Weights of a small GPT-style language model, trained from scratch on English Wikipedia.
Size: 16 layers, width 224, 4 heads of 64, MLP 576 SwiGLU, vocabulary 2048, 10.8M parameters.
Architecture: RMSNorm before each block, no biases in attention or MLP, untied embeddings, normalized queries and keys.
Each number is 500 + 50 x the weight over its row's rms, rounded and kept within 0 to 999. Layers, rows and columns count from 0. Numbers have three digits each. The size before them is the row's rms in percent of the matrix's.

# o: layer 2 attention output (transposed), 256x224, rms 0.144, rows 127, columns 112-223
# q: layer 2 attention query, 256x224, rms 0.11, rows 128-187, columns 112-223
# k: layer 2 attention key, 256x224, rms 0.106, rows 128-186, columns 112-223
o127 091:516511508519491525480575509499537481526495547428513553456548482459546345547528536453555466548498424487561524456433503511578495483463512443531607469371573443519469497461589513429492476390411488550509524525475519528525620622414516504546566518415482492503535467431500435499448512464543512520561499485478388555507509446470594516488534453488
q128 072:466385465417490548514485478526466545471473474509512532468544566558535464512477480502593530541508567479434564445532518506457537534443519480541505569420545469492501594531482517436595434490506481492531563533506480606539458473496460481516420433519427474507429527454574407521494526515541542479519487534572459434549472508491544615438573514509
k128 094:585539540516489424575501502585466392586567516561488425466500491429475447511589497527485496485446436560531460503515512529527455494507486522407582520479429539532539507490405487595443499462525600483509512556459423511489525463551516553427423483451560565570493478514479382497473492460534526494423469448528513524571493438504399442437434497599
q129 067:520532484513466480451511520519540532497509520380544440374568560500426598461444512482421587543489452543533378565450469396499556534516550445529491517462501559479525503441485493526530470516543436457441498485557530472525493480549516535519463446557567484543556345372433490550479470497485514473570456516571549416558486494462575414544481551540
k129 090:525548569510474547417507444466495509541543428481452574522492449474506571489486416448477460446466577447528571504476500458507480535510507430552461546564523527457476511470568515571545539507483499485547508508490403523447544435574584416457403549563554430543523463506478621469535467421542474526426466455511447526404490513550495515550548453444
q130 097:522518428405523432488500564473471425515549479444459491559511558481463474397383515460491541453412520501576486520408503526373471541479553589470556533512518543477482379463489428414456524478400449484521513492495485516558525510504532535613543452415635475484479463454510467516458513544525495362501493538518488402572525453483520479503479359484
k130 097:510551537535465545517418476489478539423471457501489467518575516520441520504510559465484460464445472596555522574445485438504459446368511479466532412467610573484509535455542552511502555493522506607548417463605542448503557532526498540443524572390395630525525434433553508551470512513567549546443493469531482513520627499476500553510476517502
q131 065:485469489516447499450572486449445523519499516428465524471548460477402459493568491547536457472540508565465386516545463472535431501493454495526425521538475612520474470414536567603544518435523563428440499530469554466572467467498448524538510558504535512495577492565323516565520487440495437586415490468463500480554537531528526513518522513516
k131 098:554533480568503565451472421464460464477454576513481550419511560510518503505403419514395454424441496492540547527458463472485556514491506554436524504562442487448569550472492481432558492494474455569491499488603537487482578517502517475545538606557581560482341477461539497516499482485507485550503577530498435519376472538383518526505519522485
q132 108:569563559514646525488517471614551510452521489518557513533553518430473510498475564521468514501552472476632479556432525529519449519488494495586436472564554604536519495538573452455457522528432438550505555483524503536565444472490550536444459548556574547532444478485549450546471510485473472433598445520561554397518488551493440467442478534520
k132 098:468544389562424508554431449528531426513553525454468625429551467528583485575455408443591441521438490437518547493436479492540514453571412504465579579504511448449535570449461531424541497488467453506523480557465506468453597522498519571462386461474514565586594497507541543530458457558516550497502502457531529433483541515479499504554594500558
q133 112:510566502561556503417600493479466312555463438435508561515500453518425442480576420462553521425499509537442476572457599503514487501562481496589524488503598468490536546440502514532556512475480467622514541558525482447514377518527517486510525486456517508528479525606459577494514447398482500498442551582549553452589542488534489396510506445515
k133 104:427394411485472537534418450536464571529505517454527613484488562519500591600572494515564461527510543444491489490427500473536473482578401498460502433534422526435558655514470546492488552479493395564464509446430470477519472460591490521460455564463544529427486587478498447457404502610513436517555391526492520543477545482450545536374527517491
q134 070:556487385517504459476600514459440471536620548491528468567489453462594511472513511469503584437534496500486431499572462521425463440477527477563515488468557546438500457528517560531644547498496588497518574467454503441418516510510510447508484452462427576502478463409406511463517481621522475546478608556580447466520541408561516401403487382418
k134 082:428447519406546434571464482445463512500458528442493489568505480416409510515487503490519534421455483474547455488409462493548522485514461583429542473593504548485551520498441522462382465506520454544465580501545532497542586501467523507428475551561514440551505588454594584565466514518546444594484482516480561354456539445496460544514480528501
q135 096:509537339471514545516490552435498522516522476478517482438470502402461538425530464679501508475591577532522481470526524561424521546505496508535506458478442504439624493546598460489459537559425581496603534474474389463479445488584444539480448465568463489520491482511452500531466482552541495495509532513544502582496571510468574476475520539502
k135 092:505547439531515544462529446536550460377499452537596507557402509554465513545380490500487446496496585464468511549517504600497518504477490489481513458560617555569519566525563483444447461502556496556550530567444557466578512489451486483494445413385546485500599571522455522518453569506634542436485539557515539467510560584634530467456434489511
q136 085:474556498467430494535492484538517502600472518575500484448525504566432601539479464430545598479564476489482534524484570498510550497462511436495537537564401545601551467619509511565415454537478417412475434483483465590440407512466571551493396518432541517551497419479537512516503426498588523522485457488496486536482379493548551552556472564425
k136 097:439533528509528410399461501449436515557492468474496471440472496518452471497515519544518514589512525566537521518526515529469500488560479458592351485436562437443495576431537517496483513456488474462461465529451467516467494452411532479473464469554466461497493522466564512428508421538519432501492623514450503444536433431592473426541537540502
q137 076:460559464522562444488514467481480540552452483509433504466502533638512636480532471487537539544503430547527386522447599485511478411445509458499492492494504466485392529436431490511546482503451511461503421525478544481490501492446529515476426458566405547468467578493559486440497397432508500511605581553469436455483559455528489592468472445621
k137 095:521477495496450459511452516571422499630468552499509461497488505479394464542441534448559532496589443601473552478554579546414521507449484549570492495461444454510567530466562456444463519459554438548526538455506463501511493518592478480451556543408446525535588481547508515532521419496425459444504494561514513481520527522550602478481539422447
q138 090:502545499562457492460517536465537429486567529507574430484476585540489547494503528581563451543493539515484437531507481550435538436408504508481455527469601532449650519513487391477486584453502505526488490490479454418455525572497471612467491470474538418559477500428555425534535497477540557449487450495495457556417487499414523608480517439521
k138 108:580562382474479534476577452582441512526534474450564446600512499474508451522524499493437557457587445632489496575504561438563506401524490516466521492487473578602475411495477531481469589428514551557536609496408532505415355559458567459537565385471444509454518450523531553409478509435458388481523455426561515467486476395652449532504523533434
q139 078:505460498440503422471556437539530480411458463594525567503476489493494381543435516484489485506565521480433553495499494555428507501494468546497489428468453464485491563542656493478525506542476499468525494590426521513474425532495507436528590474586518495578519497548546506521475533488518436415387457496423495536493471545550464571481531520452
k139 089:423523557558468523528463479432521540538509479529460448516425516448550489559510497524539492551495473520512518489549541477496339527523441489451513477416536528535500461521512508464592484463580471446576545484563551482450471403461541505452439431525587432524480560562535538480455573572575426431519561525426513484513467551392472527492420396587
q140 099:511386548552511465524488591486552535405474514508569622503461367419475489551438441507556484557546592515456464525495500404460469505556479431512577547465490519491507440431540522464560541513572515510484484474494528432460550577467533496494523439528504441432503484497602560556534410436595491438456443493443559527539514414491520543523498416529
k140 102:510554561527542465529526425538501469597522516558518497525505448444513569480551499513432467544490493559530485570443516540501495478533572565570479482451498484454456473642470491536493550469399472517493489454505537522443439589439497499556534528540462571487530519446500540529489542488532590448487429571509472515462431581505559540412411531587
q141 095:397459615462489568526459433542483520527544471513506511476523494446485508446580476453527523509590481468513587441404487510550535554541459575478515447453551490508482486601558467496526460492459509566536572504520441480495519471543438429459540438549467485473448483493525508522468546602517452492535469594558432505490391474504487456583471557472
k141 109:471508545580440360464590613482477524488521472455542481533548558512506459496435471520531535583492559530468504590492528565474457515456541483505555504490481492428541509518431445619496518533404461484483461555485554474493500545570469528517526429482469487591548455500556579528461432383521588441462514437535463509478579561512430408524524452486
q142 099:506488583473536455481524425533533486540511554525424575486397487531562491566550530528582431582473457462531516468605556494474552547492515500580556508504477591434524507446511434556541417433465482509606564498528413526480481571452633458497503426578474436439456525459492512639523442465578445464468499416503480586559543456500507538480563583473
k142 095:441452384513500616544507512535414554444497492438508492536524455529513519530460483474486499528447555494534479598471617595446570515486469519395552506491486515563401505491473568459475508535568558453379495611507469503548482549516483517552495602444524491541464471545430547489436513429458498489528514558509474496551503415518489536461475420564
q143 105:485461530476494480575520600485465507565459405622493497488548489500518447421453519407453462522482457522618440452543519445528472540579472491485408538601589541469516513503483587619560498509567478508475518524454446473504441439469541491573443430426447410473431525621469462435484512493498486465485444562489621493501552543482510482439449502545
k143 085:508474474546606510500507485424461517484498492468361492547458500550492506525508595591520492455589448446457474489498483573478509512408428570561472370486478468540527543614466504377549416522393504567459417509564434441513500466497552476427435501520471500495573499543503557572544554555463511495516443556466430525502612481473508575507450453551
q144 102:471513481467505557496362442554525512599492474468469488494563489503582520471470573424500476522536511419557542514467610492569468507522447579359538480509496465422465530441571564502462472527450566475481454517485520516508516447519455550566486490588657551488517441574482451556573500496523501426531543515514418512473512546487454513522581411467
k144 102:616514463615483553524462539487512460541568488567603511500552538524545512418392497615553608546568479485579514486476500538431496516470599577499456562442405493549510447473432420463531483493489444529497551540450457463554615520529527490518460495515540550563479440509442494418509554525453521483463513583633513461517511457526425472482458454509
q145 074:525516430476553484473468433492454476497487464514478563531438562480499441508454511554563514465433504525420471460499561514491535448492514502584521456471424421595506555511538436472432495540450440615559475456487503417564501450514451528502446568501426488578611566479517510456528602476485499445562489587428460475488500439400472541471534453475
k145 104:526517513453460484559477499604477461554468529484553402500592506554398408502458562380466475576440559430487419566495522447464491541565598538486455524487467484502530457506561579450574489449469525514590480524496484595503495568510559540453528497444495422518412486551553451536443487485519466437499510577494573498571529446500579487397430490505
q146 096:504492507551532419543536492483562430467469414510456450495568471507410583518520512418501505494474521461493497443483574473518483457509424492470486556444432572487433449404470446526444555432492520450501525499506532538626453464611491390443514502535511471584508520523477535514591513520549549433476490442496466490489472576496408515508428577489
k146 100:453478471542504477548555454517458492519488385534423454595514611425533501501501502446622459529443596536575524516533493518533455427423522450464504483467584456477517580535473450488488588484490634437507477519514575402522507538471546487492470529582500549486531497530465503518473548610512506400579526477439506469574547492395486475427477438405
q147 104:544499488487501415479483481501524546436508429548485487437493456500456445422383523495540467504539477505506355534566516500488483382484526549551601469457558525477488602590455500526527488458492486500570471473511418551437440408518540467473544598432489485545579462620443534576500542545459428491501416519419544451389481531485529493529464531443
k147 097:534419466464443434549569559582524500553538478506510464492486508510479504531550667551548482541537566575445515497393596504482434541504485395615547482572481407550564448441491502500519474464483487482625511514483489492474521480452497456466512542531523556416494545547618460548558443531461514396491584517519510393549536498546495520414453468539
q148 120:486510543490578423533435529527534454494462491489458567470445548523520593442492505515521449550463511545576541449483517468583543501547414563522473497420497558528534593471539478561401451522566485504457585517597446426498515421406511525543526496527486479502466546527509524470427474422419468447462489420460447605503457491534501578537522440528
k148 110:451458497468470484547573511530424455534533512437562459547371461540470519540492483442500423472544420536514500495542508493443557401517417441461503479459541465433511483559506515581509482521477492486487471560632513450422449471504550546429497466476501498498455585529454494437549519542455458392549502411546506537531526482430413503510508429604
q149 099:447546446414511480439563511537528510530440534505369493492486496523519479481400493517486518498534438487567475490486433539528591451496484405498453386493490550517565465505538479531570445564466505469530556490515591561571457555537476447478482558338658528489519583590474484460485543465491488478443432525544467618529589523543446543519501487467
k149 110:451423425438506590429456523523488498508532496661481619537381547587531601623415540417497422413499405539486371495483438511517537456549533547429453490536584475433531529464453507520518432446536460473522517494558489510450543576435465516495537533483643532459526596430513528554534512554574482511437411561462532508493436569487534481464521455470
q150 110:501548553476453488496367515560535521507560537410430563476527461419468534404528500510513504477536467418498380485489567526455547498614416531519472489457495466477528463486519503561552599434512554517480503536498548458463504474550444449466431469503573449532515566519493415491443492496470482438514478466540525509523507394503423590493511522440
k150 111:499484432505516488461502478537445490399459538481582476534457532460542458620536480509498537490486534473452386537489441455440496468531473551480515451424609558406472529508444493495592498431464459437582546483580558581506514553406523413457539436500581595460431600479496533427481529521405486535534478516530508559541600552493467430494460520549
q151 100:484570491501531479565461480526426539556535484503548447469574575541481478564446504573534461550518464367492470587510479455475451534532484485504415551494464564499398408451493438538536460539536506513552492487530356536526358633545579492511613521497455498443531472399521511539436560491580583427526518455512489509513469502420448412469492523494
k151 099:405540543534401545483573527489512467459447471616494435531460448433527493547524542451502516425577488457492514510401521497631503408476548463538540463540493561453504465511469521479582431487528575529547474486549476543502576511532503507557427449488486490601475517470481506492583535510569536437482521549489452468522555541526516522557502456566
q152 100:568499498486526528460487494505523502614520463470443472523492478498513527503518473589489521505610491526545568488509560436544525535437410547461546510527565620565502586437501528490489447514593521534549470567536510434463497508499548492525441613529527507535513426430549421531487540539502504533464381560509519430467482450502534445549505442484
k152 100:552488461442562546386492410504407521440518575495466544506437410558466471527375541461556536438482499504435557410410591519491528482503495517575516512511513526470501552504473517525395493498434435495428492539567543529602367486445542544444457534494448529587472607504483474524471516495469503580423574566456523573400495473516477546517497383479
q153 110:586491501508537496512445487449450428463533538586458532579445478506475476364511497540531474511551501459517485525544410491494472508457483473556514529538487636558505517504478425528451532584437503477419599498539411534431415495481528515540575441578544536633490462562567581549507528522440506480488470560538478492512541598525450443450418515509
k153 111:532499500462443518531465487560552483461472499487475514524518595544584532521487514571503331516415533462589558541509508504476499568410547481487499503589469476554408457531476429525469547556547517504509490484599515487535592537599527480512481481498454568480559447489540404534424416482475583497528598546502563509545513570572514570538550533470
q154 120:434478482457562488497452533575553503500493506514441545399444560559396496512508545543458539526492507448491516379544531494492469494467482565557485534472573460439513440502468486485424563456466417479495536586559508487493482562517434521506559463501481464456442514479488517440375491429534435533457493486468411497493494409578483453470569549485
k154 097:525504554419518494581477412552541463508481478588411599509482470517442580573469463564475440368601457513510479448553450430478435511478472463500472545464467585475578421449591423642490470518447476501534399458579522534480468524443460469518490455459591522517496529509452460466584491578516476514521602462467546521481508522537473474529502479448
q155 115:603541515456458498450552478542388484546529496523506429495560507552414416557509539570444565461544534484521512481443644441462442488567505530464525432457503457452494501448499591501481512485471434497440406530472512490511631533488498534557576491483618477534520474456487478489551522562587358485523499471505544520528535464554450498504481441523
k155 107:448561517473510507508543583441630481457520515394480612475357573488525478535522518494564590440533506553466452539484561524508464422446502506472498459537463501545489557483530467510523623460449473497526521490643471492443547561590549501496421529471600535467591515463465449421523529507522425483522412514458462485472610519571525484502476571454
q156 120:591457509484544494576552597499564417508498486479501491478456448594482488474530556439517493528535566452525500424626500541558517453493470489472524497563459433662402407508503508555635525464519425453438450524457441542514511465450559516466535556526530589471588582470538498541471461508397538499539471514559480482478479528546491556421398432438
k156 097:462424491475428466478483434487460463519544518441603443492622468398470535522487615603502487543512498557402530481583496452478463502531545472461505600468487454511513559460517490436413481542465504498471481532607536473547469493473505535455588501502527565539526596404442520505497595580535430504512521458430454445472475465463585420475598458535
q157 101:486605490482484536415503504467539570500567501463466503513579555470466542601454628602500485447472483532444503520526537515412488477596474456463581487423506568513551490495476440559506448375492547519467497494467537452497488404632474449577491537497580494500455483417502510519535545522455394506483468502541473478461426492422508481447547562537
k157 106:418521436447411584489525502517494477502517531446449521498444524431479495481517527417476486515552521540499442521498564440424498472554450474476439499489529539450556459511556510515496477408483404472505709485522486415496506569517569493493518516482469457458571402468483481513461559594540439477471533568470479532450557455410418518447500421567
q158 118:492508464376459485547625491379536464567510463602541487533557505419444568490519481476485439557540523445457481347474473496555481417560481417513455492556422511523635527513453539538449459520573487472496520487547524589507466475553547439549572505522494569556533462480482477509544536523461594501546555589440568406474448477497446528491486473536
k158 103:547512488567627388474516478545469527449541538437502459491532588530587469523521396527451437464506501499497350518393513488572400551564517607484501431590429439537555546515566536464470506488457526574543496538500465450527500603523452600483482481492482444566409497464468479517548529375506497447515505461536487485476509502453531503499570434492
q159 103:452464515361522439536371424466478536544425589467487448548545559453453518567524499529507406552382492507447510469434443489556508522476539445478445500457511516514636602415395527456481468484518520444607548432414560516482579506538413526498458522451531446486532464436487463530503460462586558500503535535505541440502478486574491484494475396584
k159 094:365470576558517470447544450577476436543522514492593482552519482557534450553510524595516477563553578421481498548555480515471535480470527444518493542387480519515571505448487466429475518486469474506451462504433434480571445538474497443565390479504500483506486488530496529543548496359418542523480424464503529416501524539560492432493494613487
q160 067:490493564447419438484498560541502465453511457575423489480500614420470402480467555519582509456476594478555567458538522454450570531443456522506462508461542501530536577505454530459481486518395447498574607491506480495497536598473435511405486514489503524442492517483551540490592448518546559460495524469520477412406513565419444654438492444413
k160 098:407433475496532502564507481487477498531482416479537419516495484523531615549463484445520528442464547547498476450579482502487427380553483495504614510542535429401495443480448449582486489590490552337540590474461485549418442517596455514536495427557495481434564515458517428570508562546570486498502500485551545507581507518520469473491495511541
q161 076:553463474455514532414546526480531509569436564493503442508515435549464580444425585559569475461535439544415456563507470544494452415631545524478564526659492489533519453534491504481518488467476559472398478508510546489613492528501508536507544539558520537505539510566424485642520501403461459551502520577441585471484615556520522520492577466522
k161 097:508572592433557524518544520522448514537408488480413604398474524632490538531489491520475534522531484481517549539508472468487517531483425422469425518523439540515504517431562514500507496520521512519511390456544517464516472441488562446416543404554468556532453433438486510464457539470524512494467461490488502554517480462469658350480484526509
q162 077:467520471489498446413471512461508476565483487449506488533502418509522561413470467540412435388468415479492557500496513575559462520583475455507499561527489547566598491496528485539449436432520495502534410533508472448453519253555561516408447499504432423454455537555472464526492496466514580507507487499426511571416505534552536471475450503512
k162 095:544441517531565440444483479530501461578550471544426502475452543577518489456542510497597507540488555459537589497513412466476592484381545514622434611527496490472406451443520549507504460492447388512451542462449578585501505514479521514540559585559534442501544420511525528571537542430466501493530524533490514415569456477540409472505560597558
q163 067:552498469527572494513410335566462517578431465510516541545525494562497596486472506493482541559522503531491435562494505529556572487592575459504565465610491466556542496418499569537531470485506537562425457463480603539459450506490477550517451550520453549553486496419510512416387442490462483545432335515541579426472511555509527451525495481457
k163 080:480479445463557506546480541513479504567598525600472551390474436470518506586489479511581511520508431431538587401400428441494533522636426487560510509507441533548455443469479481442524470487475516506583580552427529433524495522505576535510484434551520538441544564449493521596553414478349490479535511466482455501473514562400503564432470535441
q164 068:479446541510457479549467522570493560369597485574507411471502507382480410454485525514487500581502503510440567511467535512457501566481526583603536521310491444503539355543495560505423551500471431451512497509488482595560484523514437531415506494503534483429566469553437439446495585533466448490568504524480467469552507473471435554551558480542
k164 091:528496530489528360542619498544444463494523491483517570540496489506552469568414565536518624499493422485546513480478497539567488528570407526422559497400516494459506554411426535506569439485485590470584643552550520536515437456515480431507557567487489560544422569574590472613537509544542410454537504476481503514515447494476448461486382529422
q165 091:569520455462411566539461589551491499505423497408489490474551486532516472442522555509577420497495540434468509549517491477398490585466457526436503451482491558463506560521443477419520447499540453540493488594588457596481463479426511526485476413584529519456536516503468432516495576422607491545412483553428480449527465565464480485548486382508
k165 098:510467582506482491518523469535541474518522427543566454480517546601465456544519523537463482481388519614529503492433517456577506509490579376501485510407479413455487498492550497570452588496432520426508421522486436563412449527533478505547531424460505639546488431517460543477450439550512397461494465523533469529461417511557568505520461508483
q166 071:526595508504616474532523477479543576456553617508501447440591487544495549551499450551487513469538488481537373482520485503436486488516399427537414544548540446423526462373536555589540506462471515425460499467441566605556522485519529541492516563516555527514549423523482573516426485604540525485538474422483449429534540526552517525606453494498
k166 089:497500459432548557516578514472507469526500518494522484498526451511470509489558507523433560537459467493434538511566525510464559547451552583506530523432449541483518486498554418433449482531551486473463558479527523403538503476539593560572556526436523502509563495448522553443469489346468482544499456482437552440470453560565525463490531475433
q167 086:470506492528446378520580424442447449496457515529498406572548607502452447516495507518490555472517453562488462552474472432515514481402445473535514446543473448499537435427427413530477493492495591487519596486433453457451608513523521598402565578531457439517531540498494434494490437555517496498565546523465412439545523445528460493544424416541
k167 090:525523422531497475502505513525373530540567498510396553543480580548586445445450528495471445536517529434508541476502513530539526431501457531520533406483424585514513487513423515471519499442522586550461434439528468443494429573447374393567424600532483498468535481509474538582521567382480531463469508501577543473490552464433491466588530512418
q168 094:490515590516504505609512582527490456530538562431519468443480523499476542547532540462470554556472479396478561478506421465513473600401504630557509491521584537485487469608385533494487407436546437610462526478482451539454469433525470529452469445464493508433489481406549537466553503548512552482540547507453458505563450477554473393557495463420
k168 100:524484548426505457463551528498550518446528502466478437523513494478498390550481550454537559388497499474399487503470515468523478480520506493481474528483468561508539541539566448524521422541486502397488516520506526389517559462498526520650486501496467483602569484520531456431473418525551477511509539400467522438424511511535548486462561550528
q169 087:525510575547507521489547517522469478500490437540481477521566527504537524618474513432540602521501457502504537495547593524589505518487503428552527473409476550448445542532403501449471406575465586556477516379459436435438510500510585457571432501504419500516474449475526422523549543565536521467519471564440517564511434419403413450436490455415
k169 088:506470445415468478487539558499502524453585378495573450551472384486525430468460476472518445415545541467491425503497505522481440478467553572499416435555530504515508493531572535463486494469534478475554454518463487498574461441594461574397476508624510384515537635609468454523515545586487443485464552441530495455562545541547505491440439454519
q170 099:504470509499584516562600513467441520524539478425510517535557521550488490544375428481485475522464512449567469450440492547534490572537513495591467545538511459521492443559494593420615558481452543459418452480532479571502394471540446498573510531547510492439527541491477498442501436565565512428478604528559461467451498459459557522495570501404
k170 097:467522483423549490456442557525506491479503476597408420463563523497572525494476549478563484424576511525539514530457441474490537519458459453492532495499498543464537455438491488566444456549481472463526532473484486497549614475492458381442549483512553481462644424589434479527526502455516429471470524562496531471538500480400467489506553519470
q171 085:415502425406488481471616579543461562495518473513595511528368510513488495450494478389487436448356564531440526550543491466456501463493495539411468544586515516542515479432600424606499514539523551468486407573537592445491532471549441578497484494494548508481479548548510511461551523522491413549506553507544477408566489511462477513596517442492
k171 090:560438520492522515592479393523561438566472461484551552593483535481434404409475539508483539438506485509507489547416489490479466551423524439527461490509506452518488473514460538500491479459458536552510532522538424646568434492496516438582589471483456517589506424519451478442412456549451500537424523442485481516455487467467478502514479526466
q172 094:432466567584548469541450627522511623515549512559442572566476453471547513510408504441544460416550534526505486412531485455537518517492403469460543492516488502529585435407585524457536544454527538567531535498480544519579357587535492554457506491545585459470496401480481499445462507461548401460529529469501611524462454516485466450463511473509
k172 097:578422431517542554486430494532507486516488466507526486462590486534445470507453476509440569544467537581509489520441527523541428474603458547462435489440454482472437552546456498488459559565426554482517545552541579453400485557422452375475513536443523499531531502492555503520557499556448568508582373537489510488519432486515464573476452578503
q173 089:586534535485497496607515494559485470573476447484512519323454546476401533495523515464601452523445445412522512425549472501438544473511390406537470601453526481539513473488545536534502532526525435525561479466471527461461457388523518504485524472499545539484434585477487474489592480571598540458488486496486510553516546493463497525457593587536
k173 098:460494556441509405384432560472569582474604523546421506525568511545508585564468458544521457451513561521528516530500574531526533473557493526476466429482526467472450580436528535468453457448451504548406542486567432463414591515575525533449510537508482420481499433428526549431483525440510522530512544444515505508522462500541558504509486522439
q174 108:442453406550492492506519527456477509393481504471599421500511486545533434414414541430478423537437492494455521383447561542504459447499549542543523522530513500474471435486549443432543537479473497518476533489534508513464482500528500498507511421402573438517406504400431484539502532438539440493517515457495453523552628440609440607501535519645
k174 100:539524513470418499470506636468359525470474424491633560470485546555424527540556514491550500545552569573563509532447557558535531510464550466507480511430436603461576591543467525474545529567471506514579586506489486430473475579541406516428565614467457490516419489576545531502595599453490427579452400429432512454555504532596562433537448520470
q175 105:463563409522491485467526502554558521559463536476458447486501542515509554574519626448466524524498449399617484520589480458440471488516457475604508574423560481470411510521488486515397528477508469485404472549528529596481527479410479485431475561481442576533534436581499551539484462595468540434480559504564445481508515568359540410500520441512
k175 092:488516451463440509476524544473414517506522510520472433449567411525461529566489505581455428525513502565442424535588445469470627519443492457471495543476566562488538479598501515564525427477513511446518498522491504461490439534456520467617456534477522467523410572471568595456480470455480483484495515465488548523477592492526454489569502538499
q176 096:414455491501474494499462520523529465470432440449477515452500501561481490454378522430481436514511465474452477427489448532456546465538532547468480509552526437491609426402541412509411486516423512454534477520437380530440492414544498562490618538497526485468511514469541472505415459510546559535504499430554584455474447405468542534490490525416
k176 105:555546519521464518490440523528531545589438535547482455448543558491542498556534460517461468540523512569399564435479510450545511497445489513486517461458523405472591548504465450534462511543534435540463553508414563594604493489474405447517479487507453543528520569486497497506426452491518562488522492582469553467425487505531472485531516541540
q177 101:460379478494495506481530442407469430519505581499534494496422561438433602469469503500561533523463428519490554509474612482500531521468571461481470540519457408478510529540544426523492526460546436444505609503495523520524582474495467541542501507525430443518518443467535523460519561534547472538452512472510486424487455521559543512547549497545
k177 085:617618548425559501446521526457640466536494488525503512433442584539543542553518429554470547423488568544518516536427461494436561451428527455537427518532422516543518493535535500462551498504514459569490410405527585618486471534483583467476482504509555394563549538494427526437564520506464473561504606490411436522579502400488490409475474433484
q178 106:588499430542485502547541455513495529525395447490534506506452590422511489451503535534460457535551504539530585422476532496541528521490496477569413583550524587475543478564508570461474450541522523410505461550562451521349463559515386568478546511533461616499459436593504480562488488450596513516438531513465463481478449537483545489515457428482
k178 089:521519496583459430489511510541562511571540464570516518551420506482449443531493504493525450515436502564482548618331567517500464548550507478500477563563444537494555544494511483416461615541485580565530464479552534545560500506480469501565432509539536510565442475478494468393451438475435532481436524560538492508536440556574523575563527484512
q179 099:477499544521491459523513560533465572580464462521476516462506466499541579402485492477476488504435447412574562555525431568451448542540513513517502421456577509562506523508485526546484496566555559528430502523450482482492519486427545488466541507448518490456420558422506439506499432529459484470499553442523543591470561517470476535583539455478
k179 125:518410548519548532518584557510551503493560546565580488459536474416491422492557564557624517542501577600444566564473470535508494605507586549531476503563495490515575516455520495525538573549462467508556537477450531535455494530544460493472541572553474535433486467506511604510509389492483540498502468433446479465548378533434537483425468482532
q180 116:518461491501533511574517586482525445404493483443490424490484493628555511515540473553453482468495544489473393532481475442500447465514560503578526508565447541602528514554533542499451523572558502561479539428483535469512587434554482555402378452422454538477491496505466496564407541535471518433397559489387533468478528448470498427407438450544
k180 105:564559608542410429546562471523442599584612442600484488484476432506498396445556492421516547479467523489432579524524547537458473580448503513585526421484433433493425464494421546539557403580431439506505467548394571540525492545487577476436550404535440459484506410523550532448555545398511571390583498474523522508558486561534533459475485486582
q181 121:492529397550539517501547516460509513462577584514477432543515419520483539499465562440444438524551492520519511562515476463532552530531515442521561597546487488605506448461545657491583540459483485572471456627535550451425537492555410535473496533493521458521434524478577480554437555467578558491485506511571450528544531596549439537477544542519
k181 110:512436475567476520451441572465566480479550553483424456581521500453482549562607549397440630560477536521460551459540614510456466507520503509403445458444600532488484454554457532552494561527445517492546470448487521481603446542444508498485534537564508401462518484498536539451494503513447536457606459546539533499514512507541565485523467489566
q182 133:584440465478452457520484456580416520395453508510577625508524417573511441515469484518533531479498498514534482478510550484513496527523530583581478473542550605442545533490445420489513541487487543504467531496534413503545363526540561513459530524527459525496430475539451410477489556479488552538513549440566475471521453460628516496554507597496
k182 105:487478489557419493575508430473460486417538479596559490479549443509490389439479519482553498515520494578444446433580461550457524501492529452557460499466511445511553537479582551445562494485487586490530561480461503562504486399414476429537528480525495488567569479459438471445529603486540540446421589554446537439514454473523504507495532415531
q183 108:474514525516509357465403573489464463466548471484438411532477515405524511522571443429403429494608568531493476539545504482551449514524501449429494565552509469524524463522518470487468492497501498443543489518439520490534455497575479661511539507545508575528586558516458420475496531558595533397477503521523457545488524514423502389532501376459
k183 099:598536496449521555544555480453473425577526433532520547563565504563433530499446507488451469506502425460489497469479548582408496466501445418453440487460559407517539560556566490454436508428511438536520472500530568591520404575485404424377505584517468527473544527506518502414487457516426511408542474530461430506520591467410481463433531489550
q184 152:495465417471492433555559504485482446446620470518549420488404460495498509594563479501471483483479495488525375563497546521534395471576468517512465498522468522537525505522385636459503460533520500432498477521573561469552504448472470434519490424465464467569541525546502437537486511501480567430551585503539514469606489556436534460442476491532
k184 111:546478526534510472505625600546483493557467514568407582518510508512406414591490461427524443587504527529492499618495462456593460528394561536499470488436574503466538526458571488450514498575411419535487414431541546506508557424511506536502515480559446638491474399523468565575487411521531566551433554548532467535548472483531578523443534464480
q185 103:604431467395540527492529482431501517599528425496545517503439554432612542518470514494432489574525509574451528467574390575415531416570504529535394508526420547430495561441486457521478542555502531567477511566490539485536477516444498503508609468498559562496514482474540454488562538493507508517552529490497503549466530489524512491579473485447
k185 120:414428360502552510542524481493533461454460447516471408549517566471506576459491441464465502398495527495470513381494402443544587486519451478489530448565499502490479416484471567531464588502470557551491478465559518473444522543504509567533495437557543564519482524452508505518618518527487458557504454422533439537511509496486488582536532615490
q186 136:565555417545463484552445477488580510514597482408515464646620489470486517491495522509541548525516503499473531569495496545567438493486497469547570479578499489573597502551507584518515521519410558494497485518579498521470576457533472503463432491427516427520494505465515571585556538544525518487450515532471586483604502440552475509536435445541
k186 093:459493447500373523439441557494506505406513546525561467438510505548514495590553479581493431463478563558524477486477517531462507563524467450475487508539462600455525429568553494636592555508524487495449476569499583392477551536482477492421497574489435500541431534516533521436471452464474559538475427564551451455446455502510558498545528592459
q187 100:535509517535541519488464535493556434483570534509557441493475549453383390498500532414491535447479455480448557600457491464430486512534452456507532565519411430432498450517528505518457554433484513599524491544478592544494507494465511536487463512359613510501487431462445485571401566539464448484448579514410481552456489611539518457517525400549